Each number is 500 + 25 x the weight over the matrix's rms, rounded and kept within 0 to 999. Layers, rows and columns count from 0. Numbers have three digits each.

# layer 5 attention value, 320x320, rms 0.0509, rows 164-191, columns 0-79
493506481522471519493516561542461455464558485488538495511520481497505520496529500475452471435521491511494502460492515535467536479530451492504505490490480481467480520526512517481492516500493521450527518500503486493499535493462484553541530588
478480518494508493490471485475451511474489517492453489495559473482497548490444533494503490538474530533510465508497489493484520516512545502482547451520521508532497507491534472495455481516475489494499508497475475526502486455467524536451502498
524482465552459586527505530534504502458587513560520529555584449508507519528497471474518503485463575509507467504502527512515513513492498543437495439522507500470458495509518472514470483495509487418480492505492488471502529549523488519557492551
532517553457482533513480516496583515510497510533507517580511497522471493519474491561479527520549507506512496512515529480509469502396547452445480440498491508491489462490529515491512472516519490432472493498532481510508478560464490490535455452
466489444515537505485468489462538541471506500568490473486509549521499517515553482539501517542457521486511541490514490487537474489501520565470515494519509495546533468495498477491499493516480501519469524514502527488506498482557508510506497470
457510511494454454517494543478516536512458483464474503501461520469502487485508488547519514557494522509497462491487498489492502500518519488538492551497511519495526468484489525483523478494533517546532521478485501468493408481522496505520501438
537490508557469538508536521488497487510478517542507545530555478502433507521474485485521529476520532483515498543525465480538497496503497510492545462514487490504502498502517493510454475493499487505460501539504488475497509510538479510499487432
538486498510505524506517512535515503493495487449518516503527544496502510463474501478513526477538485519506516550484509499517530503542469448498483504481485502465469510522504485471495497514498504492507515523490507506506548560478479514503517539
534516522434555497491470489461554497529481488483512512452480502523514468526516478538474519526517472482483515509490518511544493500462512542486533506508512451520532463495474504500519486519476526532470489544512506551503519534488507474486481489
497506519466516463465508494495523523531512493488451463466498476508512508478499518519507516493512511548505455514508523524515531498476501476487541465528510530530522500486521529517512511487503479486523503472508498511509441483488543492497498542
527483529480515510525537499496518530520478479489514520504461497486495511518497494545508519520515490462499494532496505465504460508477484489468496518483529493458523494507486522485542507499500500538484492500503519478491519535514446448516490452
508511557490538479484516509463498515502502493518475496471531522521476528458443501519507524526527515522512525531507474502531527492487515472501522495539440530522501498487540484489458499510498470462462557504480479500506440493466482537453438451
540503456509581505494457457487443526545434508526480520489498511489498531516437503506535504501485496500513521526521475475507509491558474531505550504478512523533551503499491473535500486488485497511472512497471515509499495514517529429476493452
526494578445535464513491450476533529539452518425504491488437491502501489499460505514529505581514440447489487548507504525496449521467518510551449552478519496501521487491443499485586482476510502526520474509529497535494493499493444422507481476
514520479535506511520520541492521505493534500562490521476492456502475487525510476530507536530498531487495463490504515500487476525473469510483491471526513472473528493475519477513483477502486515553488461511492561458487472527567477508511453439
468494462512516519500454499505497473468514502451531513534546526480542496525452521464548480483481491461511522516463516503491513498548513504542480522472500503504499515517507491488502505496508540498507532516478468510497530513460525457499510553
505506501459483547524456467499495521490527501522531502549521517507470568477496488521516508544482526532484504525506492485493502540483525525460495508481505462524455500502494493487517468516502483455500451531521502511501512449492504532505498480
533500504465506479498500478532523535557508482463478499515466527522523515458547526533537479464511476519506470501498479494502503511529446480529500596476544499528503507512464540496556530515513492497540460457545507508508482499498485469543546477
463509458503526472496486509475466490484518490508520471491458513501501478535537475522463479501481453453506543468526486464468511488493446526510520536510532458499543488504462491503532505510491514540492487510476532527488535488533463481477468450
487501495495487469516485495489507488506483524533482483457444472493490455540518480503490495544478503469505536479518473500515478511488518514549504489527496478534550487473496482512497484503500508601510489523498549490486463465548487520484494431
490487490512475512508492479493492532497530541477491511516524494499515475498505506477546482487446521508502456495506496525518473491502495542486442475499514513508476517485521471500471524490526493475489510500513487499493473491497520513524491516
511501529532466502516515503485524483537476513545488509501495495516471474507528508532502518536503523506513529496518465488523484515504526490511504492516514499558520479477504495497493486508500493539465493487511503495498432485518524489498493446
514502485541497526485507517529466476449530497460516515513588519479517521492439532460524502446540507532490488523505490510497520505539510491488506459491467522489433524519550483510447498492491501450514515503486477509512547485464536544479512563
478480510506480524487520490536486493491486519470506478539517515488530511452485547493506502482537504520478521507490532483507488492522536453475508494485482520478453524505506503477490496494517487461513506525507467504505522516445531502479535563
507499448515507540514470482532490477454526523538520515529575489495477548483453492466547495529493557517507506515509473520512531526518516556490524459504488491513485523498535447510475455516506482441488525508461484500502549443489493495518513546
522469557418519444504501492480523510513484478389493506500476508495529473488503511519463493508520465509513492502495516524521489484493522491545464540454495482489460498515478520474559533495514520480538496509527468586507524510398463533479529540
446497515523488478480499481514485518508480536469497488518530517489507529481464515474545476493477517516526481476498514525467475500484495535528500476468490541505474510485529501511518495480508517470501514468493484497498453448489513488485553533
454508432539484517489493556499492475451513481482566465514507545493508475530540500471458480483503483478515558455496477476520518484512453496492486489489466473479473503515493503489482510499507533499519514523473491485502553526492490519505520546
# layer 5 attention output (transposed), 320x320, rms 0.0445, rows 164-191, columns 0-79
465518574481541471509481496493510482473511463491514520524472496517473532511524500488504484475463501513485534506499516484516465516509514526478481512522502501517551489505503527462522478491483508486520504473437515520490519482479509512484503436
522514463539526495516516504478509517517469469502525484515503552517474477507506482512462531462481479481504550491479503504481511502456446477472479488475507460483483497496420512500498478502525481513501499507526498514486493563514516515563510485
442491625494511473496504484471465483510478475430470494483445507496514518530522504513456505431490492480468540482511494460509449498553490530548457520555489498555516511515475487464550494464477509505523467483483510505501473462488475503467531427
507464500521486480489486468457391480535476527455439491454476564483546573485488517481499517493484503500477468504514470455501494500577479514528503518524487497527443495502522531512505525484467526565537453505492571504493492475596494488489502579
511500502459483542516521484493487496537480546489504474456493497482541520536457509513476523518521497471502436488515488520528489498452510474489491511459522529475494524490454462534503541500530497502486465507546486480522479507497488492519505486
536461401527498515483532487527599532465524498526498531533517500484481442449514506501513492546491468534529546523480501521469511514478502472484512505479521420506455486491491518529448466506433485489454546531533462501486541552437533507481493554
488490579535504489496510487469503504523487481420426491487478527487576480529530495530462514458503497460476541474486454511508491533523485521555482486531468465488477489483492505511512533502467493465498467521505492480504451466510486485511511572
476512552517509462504465535487469520479520512526474499510476469525472491512560491510508499474488499545482505486519533480503479482505547529559497497522472510530536493508539508510513484491457505520537509463435496517488495440508477518479509481
499486470470448539518500476488429501538511570515497488476511498492543512496439501501545500528519526495504425498506490489479521473507538483532528480481496584482489527485538485537490536496566502500523496490522504504514482484551473491529511522
507494459506499510503471462499500466517481501508557492525523506491507518497477493495521535520485500496513500483500514489492522502513483510510503516473504469490449500498504502491481480501536493553486512500508536489497510546531473477531486440
478468510503452501487500482502491514520514546508474512488500497510539498478491521501509505526492500509508494485508497513485501467525546514567525486510476561521499500498544497540482516534489486483507498506552480497514478433502494499475486532
548506455510509514508499480481485482527468511473496476497502545476568539525503499531486562485502478508473491484490479481509494542486488482516484506478487417470431469483469519530471479504470498562510455525498523511483512526559491482610476523
532482488497442544502512544518532544499482498518505483500513470491514471485459484505505489530533507504503479477490482533480498488426520503531496482494455489491520505490504459521465528552504471506479498508533462492522463503471480514540502522
532493380519458496487503508527468521503514518554490493501513484472486457451487502499503491553514522511519463509510511516467596466512500455483548496481495530487487502502547482512438497514525485532487515522538489502495518492523526491439488547
493456507481480510487522480472484484526486531451510495476506522485558507508487542502500516534491496498499475495494472494498470474518525521535523506524518534481476529484468515538490519503520508456507470519591466484517465439504480482516521562
541507517539494509506501545529500531478506476558471482527483453505417441471533478509508473512527534533509509515497508518491512487452513481489492513476497491522522506512486476494505479507493497501516493470430476514490499523472506536442502445
492502573505483478502525512484479489486498524468443486480480536507538480504503517470464545434505480454510536496498489506499477458525494488549462514489509497511488505484439523495540508510458502552496519480541524481492478516546510519505495515
469499443486465514505498502526566490455536492538547537518540455505532467471483487477543490536510481521525525487513530520483504444497536539513502511487478453519513485496586501491468498531474473542463571498492481479523531513474496469481454464
487484462478502537487520500514510508524503529518532497480517488491501496502446524496492500557506515507507430511512482507515506490443542474453511508491508559499505519495515516529489539527520507443503488502525464513517503483479513501521499568
519491444485505531489522489491517509513506503503522493479550512476507464504458522499476497545506522488512437520493481519509535522458485467459522492487553522446480512485475492517502521515561499433457510526562477494514487517481519496493510575
513511486512497508502507513501471480506492452499497480509484488508464485483522490487467472479513505477490548509496511481499533515513454482462491499522497478492470484506467466455515488470504498527504521513491530492499510527503504497449505460
527491458502516510504501476480529484501493481445492511489517521462546503491479499492492498496504496470487492508482475511507503539501447502487504490496519460462457475492490502497487515483506511480461502539529513478514491548509492479523499563
495511580512535468509478535481495499492498450512488490520474489527464484525557471506483514449504494520487533500509511472517467514502497526524468526516497463534526492519481504472524475498486509523528500465422509513479479496502480527512508452
507527549524519461509459511504497495463524488517477509513487490531466517501550481501512513452496488509509540507510516504502476497529487512520486505486477485524514479509517522487518470494460505536524520468429527491478506514520495510488488459
528515603513519487501514529477482488523471472449467468504461514498517467540532489501445516409507488468486525494495497495510465503480494502513458498509501476495508499506417489472533510485457498513511470495495490498490463515511485521529517461
469520420515495479507473480520469509497532528584504523509496507517442505472487490493528485498490496536513501503483545477488579489523491464463515490482489516505506488506570497495483450478524490546529534487453546559483572517542527500452472463
557515478499507495504496513519528514494493435559508511540487467499447484491530468486488505487510469500513567519493499525487510521488464478446477498472519448509496485514445477468483460509477493537465527514482506501489535551460538511479465460
485505573483529497502483511507497510500518517512466497493477468519460510503510494509509480488501527517493449501514516492537473508478550508485501517507499554519557514513503469507543497501485528459535489472437501520496500466474498519483514469
# layer 5 attention query, 320x320, rms 0.0537, rows 192-204, columns 0-79
490470494503492504502491476545515506486526489497473519478501480485519516505492498525500520500512506500512479508492513496508473508487524503511472483498511501495517478505491491483493503476504469506481503518514515479493506492504490502501533519
481513488468524506487498495525496492499498480497519511496489490491521505504518491480505519474505489501499515507482472510501510491494515518503481500496488481493508490533516486488500504484512478519476508506481504490504510497505514507476508485
527511516505490478540480501505513497497504531548524496523495479485480519493477488474504502502478495494497514472536494503481539497469493500505500518506531506492478533494504499526513498500485516495513467518539494496499495476460480503484505506
476511501501502495490488498532518500505515493519526494519524485484483487489510509500513499502503494509484503505507506494522479476506526516470497476517480475514502477510489470466504508498519474502492498503495507476496519501493500510491507511
485508485502505468493488525501507496493530482478517502485520494495471479507495495502513468517482530505504489466494474504506532525523492491480503497506495515488499490493500490528503501512503522506529479490505502501508522501515482497512512488
520503496507482531508493479495531534504492534518508493488521494510504522481509513490502522502481525451522475498510514539507503458485498506517514499497494498471506514479525487518486515499506494482514496510511491498510498486507512495526499512
496478488522518523519498522509504493478505516532505515490513487487503517504490524495480506506514492462496506517495505490486526506466478503486490507494517502509493515490477497487505499483488486529482499512495497495489516501484484480521498501
470508491513493526524464497501488520472520486507506516484505506503500489531497499528477492514497489503496495475482522503497504496479503512493493521492489495527492494487520500483498507483500476496506497504505489489487517498496497510528528481
507481463497515528501493493494526508475503465494495532489517523510496513507508494489487515500504486486491500505501539491503496498469477509496523511504482463498514489533491496471510517467527473486473488508485473487493503500511512483516507488
507510513500472499543482501505519525520503526525522498520520479502520467491506520498486486518490509504499487495499494503480517475509502483520506499505484500490506483516521496489503500490476483514475489502543494513497488503476522500488497539
465492482484490504493502479523511483490513472494523492479502497495475490490491486527504512516526517519496500483491515506508495500480486513470508474504486477528491475539477507489494489467567470484498491502480502510495541497520516505524484478
539506544499495494477525474483492514508481523465494508510491514509538513506515491473494492479478505502517483517491478530500519493523481485553506501493507506490485510468525498492499503523460534483503499480496501520501480484499506529479504520
492493496514497507476513471545512519492508503493527495496532475524506500485488516529498527519479527506492464487500502539498505492486489519505493496496490481499509485518497504489485500481524454509465518489497501502497517510503520511497499503
# layer 5 attention key, 320x320, rms 0.0458, rows 192-203, columns 0-79
551491481506471502492490507516494501501522495517519490494498502491485485492502485499515497506510492519524497512469525502538542500474497505493500477502504499508480495482494487499506499513470481491520485501508501497447525516505506490501492512
522495489510516486473527484496525490511473461511536485491518506504463487521504482500497501513507516522509516514486502498510512486490478501475491484487518494477474457512510494484511475505493493502479488516491519501432506520505532521482484494
492531523515521500495510493462490514486511533489507508509516496496528563509494515505502528477474497533474481504496509518483513503482499513525518531520460528532519498498509513508481538511486476469511513500534487493501506503463480510486512510
519518495484515501490491492500505484505483482500519478496514509488480500507504487509497487500517488493541505504503505490508506506482466497458483479485511486486484466485461470483504487486497457491474490508481497512446511525508485498515487524
487505488509503509515487526532492534458537538489494482489485505492526518480475503538513499504516491502492475474488484555502502474533491521512478475508498516490511510498531483496514508521489510519492523486522530489524501485509480459509515511
507530517508511519518494496450516479496502518471471487480499479498479489496516507480524489505491507515497497514499494513516463462477515510515538501517443510526497489491488482522490549496485462486488513477501445490504526491481464502492508498
477508502507510511498504486509483491525488523494476503484490480511515496521507515503511509496477503508512518503521477491518464526487523513543509505498507502521496528480494488466498528507462533496511511468501491496495503500483463481498514533
477507492517498496486519520473501475512508475499474491485504493523503492504515510509481514490503516482516510498520480476524485485498505508510474509509519496491513499508508513487499527507498476518499510490503492484436500499500500504503516494
528484502499518485488473493495491510489505487507493479526507500489458491494532473493483496493516498502526501499495506503530523494489474491471503508487499480502494466487489505486486505498482494505512505499495524507418522497512509521493527512
491497505486520487506518543456500462509488454486490505492521473518474487517512484551500503481499472495492516498515487526480478491479493498466485498496515499501497478503474473477528496478499451487475494506482516507467517510508505529498511483
531526494491494506497508505516482506517514480480484459504503502532477499498513495511524504500498504511537505515507475512493507510495494500502493491480519484476495468497478493490486515509461480485506492497493484497398500501514473490503478516
499463489522511508500501480484515502488519508518473519511494486475505501480485493492496507506492514500466509496474509489488505475512506512517493506504497498486507530503555513515474491490522536505486491516504495491609495483508507502476490492